From a checkpoint of a small transformer trained on Wikipedia: vocabulary 5558, RMSNorm before each block.
Each number is 50 + 15 x the weight over its row's rms, rounded and kept within 0 to 99. Layers, rows and columns count from 0. The size before them is the row's rms in percent of the matrix's.

# layer 6 attention output, 256x384, rms 0.0549, rows 218-255, columns 128-255
086:79 41 52 48 48 66 51 54 53 57 20 38 37 55 60 48 26 29 25 35 30 26 46 41 50 31 44 16 79 48 26 40 12 69 75 40 21 55 72 45 31 33 42 61 38 28 31 38 53 71 41 41 59 54 33 36 66 28 31 36 21 38 49 32 40 82 27 91 45 26 75 51 64 42 65 49 30 38 49 81 38 78 80 57 55 47 31 42 33 63 68 41 32 45 46 52 45 70 58 51 37 80 58 58 46 34 32 46 35 15 96 92 53 31 30 34 73 52 55 56 63 38 46 51 60 65 45 67
101:60 26 44 65 13 61 34 55 30 77 75 40 51 65 89 41 39 55 42 69 25 45 43 48 59 83 29 62 78 57 74 68 71 58 78 55 82 13 28 48 50 28 38 46 10 32 27 53 48 56 72 34 40 13 25 40 48 39 53 48 49 77 69 58 52 84 76 54 78 68 44 57 58 54 33 53 76 25 42 51 64 10 39 50 66 49 61 27 63 69 41 86 38 64 73 62 57 47 39 83 31 51 47 50 35 81 83 42 24 63 25 02 31 35 36 53 09 29 18 45 28 78 70 33 14 67 57 57
104:48 74 50 53 60 37 00 73 41 41 68 68 77 58 29 54 80 58 86 36 25 61 63 26 19 53 70 33 46 61 45 77 17 08 18 84 85 67 84 39 30 56 49 43 58 42 49 70 61 51 63 70 60 44 45 66 38 70 00 52 68 33 28 32 34 77 60 56 37 60 36 59 51 26 30 27 63 45 70 33 37 24 70 73 31 63 28 67 28 21 53 86 48 60 59 74 59 87 67 33 79 48 71 64 61 65 39 66 47 63 68 44 24 99 64 37 49 69 40 42 66 77 19 33 70 35 07 42
103:40 53 84 62 60 27 47 41 40 56 70 88 49 47 80 36 58 46 12 47 37 94 61 53 38 46 20 42 58 78 59 73 84 38 56 52 63 48 49 50 54 44 87 44 89 09 48 63 60 46 53 44 54 69 49 29 53 40 44 03 14 63 44 78 72 70 25 51 52 24 22 20 56 59 22 53 02 48 65 57 33 67 16 37 81 46 59 57 36 70 47 58 49 82 44 41 66 44 61 24 68 50 37 56 54 16 41 50 46 32 44 75 41 67 59 36 58 55 50 29 52 59 66 52 70 44 99 09
092:28 56 35 46 18 59 24 47 88 42 47 07 55 50 49 81 67 85 99 86 68 40 36 58 28 76 61 68 33 45 40 71 69 39 46 46 33 55 55 50 56 62 51 40 49 82 36 40 79 61 64 53 25 19 43 61 43 54 61 34 46 29 24 59 56 10 87 51 50 39 56 86 62 69 36 52 66 58 07 36 50 43 58 35 29 58 55 66 55 67 50 48 48 79 51 48 50 72 42 57 47 46 54 28 44 68 83 35 85 47 29 42 52 42 33 84 29 48 37 48 73 41 42 59 71 34 41 90
140:77 75 56 68 66 44 65 72 54 34 33 61 70 29 62 36 20 43 62 30 26 23 41 31 42 29 35 16 52 37 33 49 38 63 64 63 37 22 44 61 28 34 55 56 24 55 46 29 59 39 27 70 47 57 42 27 53 32 56 32 50 51 68 23 48 53 16 65 18 40 57 50 48 27 39 12 50 53 61 74 20 60 52 56 39 60 30 49 20 62 83 76 58 45 55 57 34 62 83 47 59 50 58 75 71 47 22 63 10 58 61 64 35 52 34 40 57 68 35 67 47 34 43 71 60 49 34 42
092:42 61 91 31 18 33 42 37 88 73 27 76 19 54 50 16 48 38 35 99 81 29 46 71 65 50 57 47 74 71 63 44 24 18 22 67 60 45 34 29 55 36 79 64 28 54 55 31 64 45 44 52 80 62 49 55 55 37 71 71 63 35 58 38 72 53 52 23 29 33 50 16 71 60 12 65 80 45 22 43 57 65 00 00 29 42 51 17 53 72 51 55 48 86 38 76 63 80 61 20 50 41 46 19 31 55 62 52 40 57 57 74 32 27 58 62 71 51 53 54 68 48 88 31 55 59 47 67
112:52 63 28 88 58 64 45 65 16 34 74 55 75 63 84 55 61 73 35 37 49 48 50 41 35 32 63 45 54 48 73 55 74 30 45 64 51 33 64 98 45 48 36 34 38 59 53 50 78 35 32 60 33 35 27 39 40 57 73 39 56 65 29 46 57 30 78 58 78 56 40 47 65 33 39 27 45 46 49 37 32 33 64 64 39 61 49 65 30 49 60 99 37 94 53 74 31 55 68 75 45 23 62 75 63 77 36 52 59 58 36 15 55 46 49 86 42 52 20 43 34 58 54 71 53 64 70 20
079:72 53 45 45 47 55 56 64 47 37 51 79 60 54 52 73 25 45 41 39 53 47 57 07 21 45 90 30 38 39 44 50 10 26 20 82 51 71 64 27 39 55 69 60 41 72 70 67 50 54 59 54 66 65 24 69 46 50 34 56 53 36 34 41 47 80 67 43 27 53 49 69 47 63 60 16 59 37 72 53 33 45 85 63 54 65 60 30 33 47 48 63 37 54 45 37 47 50 61 53 48 67 67 43 51 38 32 43 33 44 54 70 30 50 42 19 43 34 35 46 48 71 01 21 48 69 00 60
089:46 56 45 25 95 77 52 59 61 42 82 40 77 20 14 60 51 37 48 00 33 42 49 47 64 48 43 56 17 29 51 62 37 59 57 46 55 72 82 52 40 46 59 85 55 47 81 50 35 32 60 54 50 62 68 49 42 54 41 49 38 34 73 10 67 15 29 48 45 16 46 89 61 56 71 34 33 54 83 56 53 77 28 71 46 43 48 59 51 32 62 62 65 10 50 20 51 64 69 44 61 48 52 63 58 04 02 35 39 21 44 34 54 34 58 52 74 76 69 48 19 43 16 42 86 53 32 50
178:68 60 37 73 56 67 60 83 46 22 38 48 68 41 47 38 45 37 44 44 41 26 35 36 51 24 46 37 49 12 41 31 38 38 71 59 44 31 54 75 08 34 24 64 31 49 39 34 74 26 24 40 50 48 35 15 50 29 50 55 69 56 43 29 62 55 46 55 47 67 69 44 36 31 70 29 69 35 45 62 23 58 54 55 25 62 08 32 41 21 82 65 56 44 48 50 53 44 82 74 84 33 82 72 70 56 33 75 36 57 69 37 79 56 33 73 52 70 64 72 50 72 72 68 63 68 43 57
086:91 27 50 67 47 51 48 60 26 36 81 75 62 63 33 65 43 99 45 25 49 63 42 49 26 18 62 44 34 37 23 34 91 68 76 75 22 57 53 54 43 59 47 28 78 47 63 47 27 56 16 75 58 78 83 43 32 42 34 70 50 51 57 54 25 54 12 41 55 39 49 62 23 24 75 51 75 70 97 33 48 48 80 34 35 53 54 35 56 61 44 59 74 13 64 43 30 11 53 65 64 49 60 77 69 63 47 49 21 82 50 43 58 39 79 55 47 66 71 61 24 57 16 47 57 68 56 52
096:52 50 74 58 55 99 43 50 19 57 12 99 35 78 46 96 62 53 14 67 59 47 57 46 64 42 38 47 10 52 38 38 72 74 53 61 08 55 40 35 44 43 56 54 75 58 63 45 62 87 66 50 84 53 30 67 58 34 08 71 67 47 46 47 66 33 69 49 52 17 36 76 31 38 28 40 22 41 50 20 50 61 61 85 54 35 47 42 56 67 57 72 45 49 59 56 50 31 48 56 36 83 59 50 62 30 54 60 44 94 56 77 28 70 46 18 82 21 55 62 47 73 41 24 60 29 58 43
091:46 33 56 42 57 41 37 39 62 74 68 48 47 51 39 72 59 13 43 58 55 60 47 55 59 67 46 81 53 39 49 61 32 24 32 32 85 53 48 24 41 80 70 83 58 34 63 61 42 36 68 35 50 62 73 53 42 45 66 82 43 44 71 43 73 60 48 27 55 53 23 71 59 81 39 49 67 15 47 21 45 42 24 48 66 43 51 56 61 43 53 52 20 65 52 26 93 52 50 30 46 46 42 48 57 37 52 45 42 39 47 26 63 40 54 41 22 60 60 47 61 53 41 34 47 80 22 50
123:53 64 57 56 57 42 00 47 99 51 50 59 85 29 54 63 29 66 86 29 22 50 63 66 36 56 34 34 47 38 52 44 62 67 42 56 98 39 95 52 31 02 21 34 38 38 22 28 50 65 43 46 17 53 73 75 38 36 41 38 51 83 55 34 27 42 53 66 44 54 47 73 51 32 35 59 42 35 95 61 36 43 60 26 56 65 44 79 37 48 72 83 73 31 57 52 43 88 83 49 70 83 37 71 48 59 22 47 40 58 50 57 67 92 00 52 53 73 67 50 54 63 45 85 54 49 26 49
271:69 66 62 50 60 52 46 70 59 27 35 36 69 39 46 62 35 54 50 60 45 46 27 30 39 21 38 20 43 30 26 45 52 28 82 58 41 49 53 73 20 38 34 44 47 60 34 17 85 32 21 43 54 59 28 25 38 24 58 39 62 25 34 19 62 42 45 60 35 52 52 48 52 31 47 18 53 42 48 60 16 55 54 56 33 65 19 46 23 53 79 60 52 64 40 32 52 47 77 51 56 51 77 76 79 49 31 74 51 56 57 33 71 50 61 67 84 79 58 80 54 42 48 78 66 45 53 47
096:42 62 16 53 68 53 68 48 43 35 54 17 40 34 46 19 56 12 16 48 66 37 63 51 61 43 56 61 76 51 73 55 00 11 51 24 51 36 62 71 39 51 71 63 52 63 59 40 54 34 53 22 27 00 33 36 40 78 88 11 41 66 41 63 76 34 45 69 54 22 37 26 86 61 59 47 46 18 36 37 47 55 47 55 46 40 54 82 33 28 61 52 24 69 64 35 45 53 61 32 52 13 59 50 62 37 41 32 80 00 62 51 52 33 38 78 34 54 49 42 44 43 77 45 43 55 62 44
088:44 32 51 33 22 45 29 47 61 55 39 82 55 72 24 75 51 55 34 65 67 53 63 80 78 47 46 58 18 29 41 16 96 52 53 27 27 66 63 39 34 59 38 40 51 68 57 28 46 83 51 54 44 46 69 59 82 34 65 36 73 45 42 54 45 48 65 57 75 58 43 38 54 54 46 83 58 24 34 17 66 74 60 40 42 30 43 41 65 36 45 25 69 43 68 55 52 31 43 50 52 56 67 37 45 31 71 37 77 78 62 74 68 36 43 53 72 30 97 56 76 54 67 41 54 41 75 40
100:34 51 48 23 37 66 33 65 77 52 36 57 38 42 94 80 01 33 73 59 81 33 28 41 40 55 86 58 32 49 56 42 33 45 08 41 41 14 34 28 50 32 68 60 21 67 87 51 82 82 65 33 53 43 46 68 62 51 92 53 65 64 67 37 49 19 99 24 40 74 34 99 93 77 30 30 44 43 32 40 35 76 42 31 50 62 57 35 42 88 71 63 52 76 27 65 49 74 60 59 15 25 47 32 46 47 51 41 71 64 27 67 30 35 00 55 17 48 24 53 79 20 48 34 40 54 07 83
079:48 46 50 51 55 38 50 32 66 46 33 29 23 33 54 00 75 45 76 37 33 57 67 47 45 68 64 50 82 91 63 27 33 54 35 39 49 75 02 57 62 66 58 63 38 39 18 78 42 07 53 74 47 49 47 26 70 64 25 51 47 67 68 60 24 41 06 60 54 43 68 30 75 46 92 64 75 62 31 74 59 62 42 42 46 36 51 57 59 48 57 71 67 39 53 48 35 60 39 22 57 44 49 46 47 91 59 67 31 63 64 63 24 69 36 50 56 43 26 41 75 30 84 54 19 54 76 24
105:42 59 70 52 28 56 28 39 77 51 07 40 52 64 48 60 42 74 74 86 70 70 54 47 34 64 45 36 53 61 21 58 49 31 56 46 24 73 73 26 52 46 56 26 67 63 33 42 86 89 59 55 67 75 44 55 44 32 04 29 27 26 29 69 45 33 61 76 39 47 42 44 55 52 46 52 29 69 37 81 45 68 61 26 38 46 42 54 59 50 50 24 62 74 14 61 41 82 42 27 41 72 66 32 23 66 58 45 85 66 51 94 37 77 62 34 70 34 74 43 91 20 47 62 55 28 36 61
108:54 66 45 53 43 72 74 73 05 38 69 43 43 54 99 52 53 22 21 27 61 50 20 25 33 35 48 38 72 30 41 49 24 38 61 50 49 33 46 63 30 32 49 53 43 21 68 52 59 25 30 45 66 49 33 37 62 45 51 56 71 43 53 68 75 80 56 59 43 73 52 41 46 48 55 30 59 53 32 64 32 56 27 72 40 72 37 30 50 39 65 51 70 72 49 52 63 39 69 87 58 35 61 65 51 26 44 67 43 44 51 26 62 39 46 66 41 59 21 59 39 54 61 45 55 73 54 69
092:80 22 91 53 49 78 00 39 72 77 28 59 31 41 41 38 00 50 62 67 00 49 52 41 56 58 51 48 45 53 49 56 60 73 42 47 25 40 46 53 29 23 58 53 64 59 10 70 46 40 88 40 41 30 34 23 30 42 54 41 11 57 57 30 25 80 23 62 89 34 77 65 46 46 47 50 10 35 66 69 51 34 90 51 49 38 44 00 46 46 58 65 54 26 64 51 77 56 33 56 48 48 46 56 56 63 38 50 30 16 66 52 47 46 14 21 68 38 37 34 29 83 52 58 53 37 43 21
087:57 67 50 69 66 32 44 65 49 53 82 31 49 29 86 66 37 55 52 44 69 47 16 25 27 41 71 45 46 38 53 92 54 47 36 45 66 29 27 37 36 49 77 46 71 57 78 61 67 59 53 18 60 06 56 34 61 74 52 45 37 65 42 64 83 52 62 20 49 49 24 83 57 62 17 19 46 48 34 36 28 34 57 27 57 63 50 36 33 45 40 59 50 59 59 40 80 55 58 53 59 27 66 39 78 50 37 45 59 31 27 26 10 75 50 77 15 59 54 37 22 83 60 58 94 34 53 46
084:38 56 70 03 77 37 55 54 42 56 61 58 57 15 71 51 56 16 54 27 37 28 48 64 51 42 36 77 34 66 49 34 56 52 61 40 58 26 37 43 64 63 74 85 54 33 68 39 47 25 52 71 50 70 80 41 32 55 75 26 42 70 88 40 32 23 03 74 30 23 50 51 85 41 52 42 31 34 39 62 56 74 05 41 60 30 51 54 40 48 59 40 61 38 41 82 57 65 47 18 52 18 41 62 57 19 20 59 45 35 49 59 40 52 48 25 56 73 47 46 46 00 71 51 46 63 75 18
088:64 51 31 81 84 40 63 43 49 16 56 47 62 52 20 27 59 75 50 00 61 93 65 43 27 21 79 41 66 33 61 00 46 20 28 52 55 71 81 39 62 52 45 22 46 51 43 47 22 73 20 59 48 82 58 52 29 65 50 85 67 33 38 60 13 60 54 33 49 74 65 33 43 52 98 57 79 66 99 44 58 42 96 50 38 54 49 79 39 27 52 45 68 42 86 49 43 25 49 61 61 46 75 79 63 83 47 43 47 59 44 41 69 40 60 60 44 62 64 53 75 81 39 45 44 58 16 58
090:49 46 49 66 68 78 57 55 30 46 42 56 52 56 68 76 74 51 04 58 81 43 40 41 38 46 65 54 56 59 31 78 31 67 60 67 61 75 31 42 44 45 48 57 88 47 40 69 68 74 41 25 79 26 40 61 23 45 19 53 27 49 33 95 87 64 45 45 57 41 35 50 29 45 52 30 48 43 47 48 24 37 63 29 55 46 42 69 45 35 39 41 21 72 00 53 46 40 48 16 82 87 71 35 55 73 58 82 73 42 69 80 47 77 38 40 43 39 92 59 61 83 89 62 62 24 53 47
080:30 66 34 18 31 57 69 64 15 36 55 58 58 45 42 54 37 22 31 64 68 29 46 24 51 62 70 43 19 52 31 41 37 63 57 58 34 67 44 34 52 31 75 68 67 45 74 42 65 69 55 59 69 64 45 61 44 35 40 35 48 66 73 52 54 73 52 47 42 67 44 36 38 52 72 44 62 86 70 98 35 77 32 47 51 34 45 13 60 41 48 10 99 12 19 53 50 24 46 41 56 54 50 22 25 19 49 59 57 78 40 73 31 67 52 30 44 45 40 51 64 36 71 26 52 21 48 87
094:56 54 62 43 61 67 12 51 40 62 28 37 46 36 59 79 82 26 48 70 68 59 50 62 67 26 32 51 18 46 47 45 32 68 79 48 44 40 46 47 47 51 74 62 45 42 83 40 53 44 32 26 53 51 44 57 44 37 45 80 35 79 51 29 74 20 57 57 80 46 19 79 78 44 67 49 99 45 19 32 37 38 26 37 41 55 44 50 56 55 69 60 81 49 09 63 23 31 56 41 24 90 37 74 54 56 58 77 53 74 36 46 44 46 33 50 73 64 90 58 38 44 45 33 51 54 40 46
099:90 13 35 61 66 22 77 33 50 58 51 54 50 44 27 40 58 57 16 40 57 87 52 55 43 45 33 39 79 42 44 39 64 24 68 53 69 69 46 50 36 64 21 51 59 20 32 33 32 20 15 43 46 62 50 33 39 39 55 49 46 37 62 35 44 62 00 63 42 58 44 37 42 57 61 67 62 47 84 57 54 39 67 19 69 60 56 63 46 53 46 56 22 65 23 32 38 26 61 44 59 70 54 83 60 71 42 68 45 45 61 16 79 49 89 63 58 56 48 63 57 49 39 82 39 73 51 41
099:76 39 39 20 46 47 30 48 80 50 65 45 36 27 96 60 48 34 63 35 47 61 68 48 36 67 40 16 59 59 52 28 41 53 51 47 83 54 50 38 27 34 58 66 37 41 36 55 66 22 62 48 16 69 08 45 69 54 31 24 47 48 52 35 27 58 48 77 49 59 55 43 87 52 53 59 14 61 52 73 39 58 35 62 81 66 49 63 41 60 75 53 45 91 46 72 59 76 68 51 65 64 40 76 30 21 52 39 32 66 32 54 52 46 33 20 48 60 34 43 40 22 20 27 59 60 55 37
121:44 65 33 56 95 58 57 54 25 42 51 40 38 34 66 49 27 47 33 23 38 58 47 29 49 38 70 39 45 64 63 47 52 83 60 47 36 56 32 55 44 48 69 44 98 39 80 70 51 61 67 38 70 52 66 05 50 63 36 53 01 85 73 65 69 25 32 47 47 38 32 57 61 37 72 36 07 68 78 77 39 44 68 60 65 39 54 28 44 46 54 40 71 26 30 35 45 23 48 26 66 27 58 46 74 45 14 60 39 23 42 68 35 68 54 40 50 58 63 41 31 45 62 54 62 35 85 34
091:77 34 73 71 36 54 99 52 32 62 41 66 35 56 59 73 48 67 26 72 39 58 52 49 51 42 29 27 46 58 28 63 70 84 71 66 26 35 33 50 61 32 48 26 69 41 62 54 48 59 33 28 65 78 20 75 59 34 46 19 41 27 32 47 76 90 34 60 27 28 87 54 17 38 57 63 49 69 71 75 53 42 46 63 67 53 61 43 47 70 23 34 85 13 29 45 29 00 58 76 36 91 39 54 54 38 50 72 36 61 61 43 58 40 86 26 57 39 46 67 10 70 31 40 28 56 54 61
108:49 83 56 82 60 52 33 57 25 31 40 88 77 66 41 57 39 72 23 29 65 90 70 44 68 37 40 41 14 44 39 59 94 59 88 60 46 38 86 53 33 37 46 17 72 64 37 14 65 99 45 56 60 44 59 42 49 48 14 39 50 60 43 57 63 42 68 41 45 42 05 45 31 32 37 24 38 33 81 38 36 71 70 67 39 48 27 56 40 43 58 44 76 22 70 27 65 38 63 24 59 54 75 59 85 36 50 39 72 70 45 56 45 91 30 53 47 49 62 51 75 75 55 54 74 15 59 44
117:66 33 25 17 65 13 31 38 75 51 61 41 53 49 00 65 60 39 61 41 60 68 65 53 47 42 58 51 17 34 41 39 62 28 44 26 22 95 67 27 49 91 53 69 55 62 66 51 36 62 45 58 43 91 42 63 78 42 48 46 41 10 37 18 06 19 56 44 58 40 38 43 71 80 80 46 91 36 66 34 60 51 77 45 41 49 58 73 51 28 50 37 58 38 47 53 41 66 49 24 11 54 65 64 54 56 57 28 64 34 52 54 46 35 85 54 74 50 83 55 60 36 21 52 43 74 28 42
088:36 73 52 48 60 56 45 80 24 36 39 36 52 55 80 63 52 57 95 51 54 64 45 19 49 64 36 42 05 65 26 66 57 51 52 63 50 37 45 48 32 56 43 27 75 54 57 65 63 64 63 69 44 49 48 68 79 51 00 37 55 49 36 70 50 45 69 64 44 80 23 71 27 50 69 50 31 76 32 46 42 37 34 94 59 66 27 57 72 47 36 12 99 28 30 53 42 27 44 49 76 53 52 36 39 49 72 66 73 99 50 59 52 83 56 24 37 50 63 45 66 30 48 53 46 26 35 39
114:31 70 14 30 49 62 48 77 32 24 53 46 71 60 33 91 13 40 19 45 71 45 39 39 65 44 71 57 08 30 48 77 56 40 43 62 51 44 66 45 48 39 38 30 50 77 79 38 69 99 60 28 58 03 45 63 75 37 58 32 64 63 54 44 73 21 99 35 46 68 26 87 51 54 47 28 62 32 55 41 48 71 59 63 40 43 50 29 53 51 58 45 40 37 50 26 44 35 64 62 39 47 72 32 57 16 52 33 90 25 41 54 53 59 19 64 52 47 67 63 43 52 37 34 65 41 39 68
095:59 54 80 66 99 91 74 42 36 49 58 43 36 12 51 51 87 46 64 26 23 39 52 78 58 35 23 47 47 59 35 44 56 81 61 70 28 58 30 57 62 32 50 31 71 53 39 35 33 31 42 44 38 52 58 58 60 62 42 48 34 51 32 44 47 64 28 55 49 00 64 88 21 22 49 73 00 70 28 43 53 28 39 91 52 40 38 75 41 33 38 64 44 34 77 54 59 43 50 65 62 62 30 59 46 43 39 50 17 46 86 74 43 58 32 21 80 73 58 50 29 58 40 43 88 36 99 47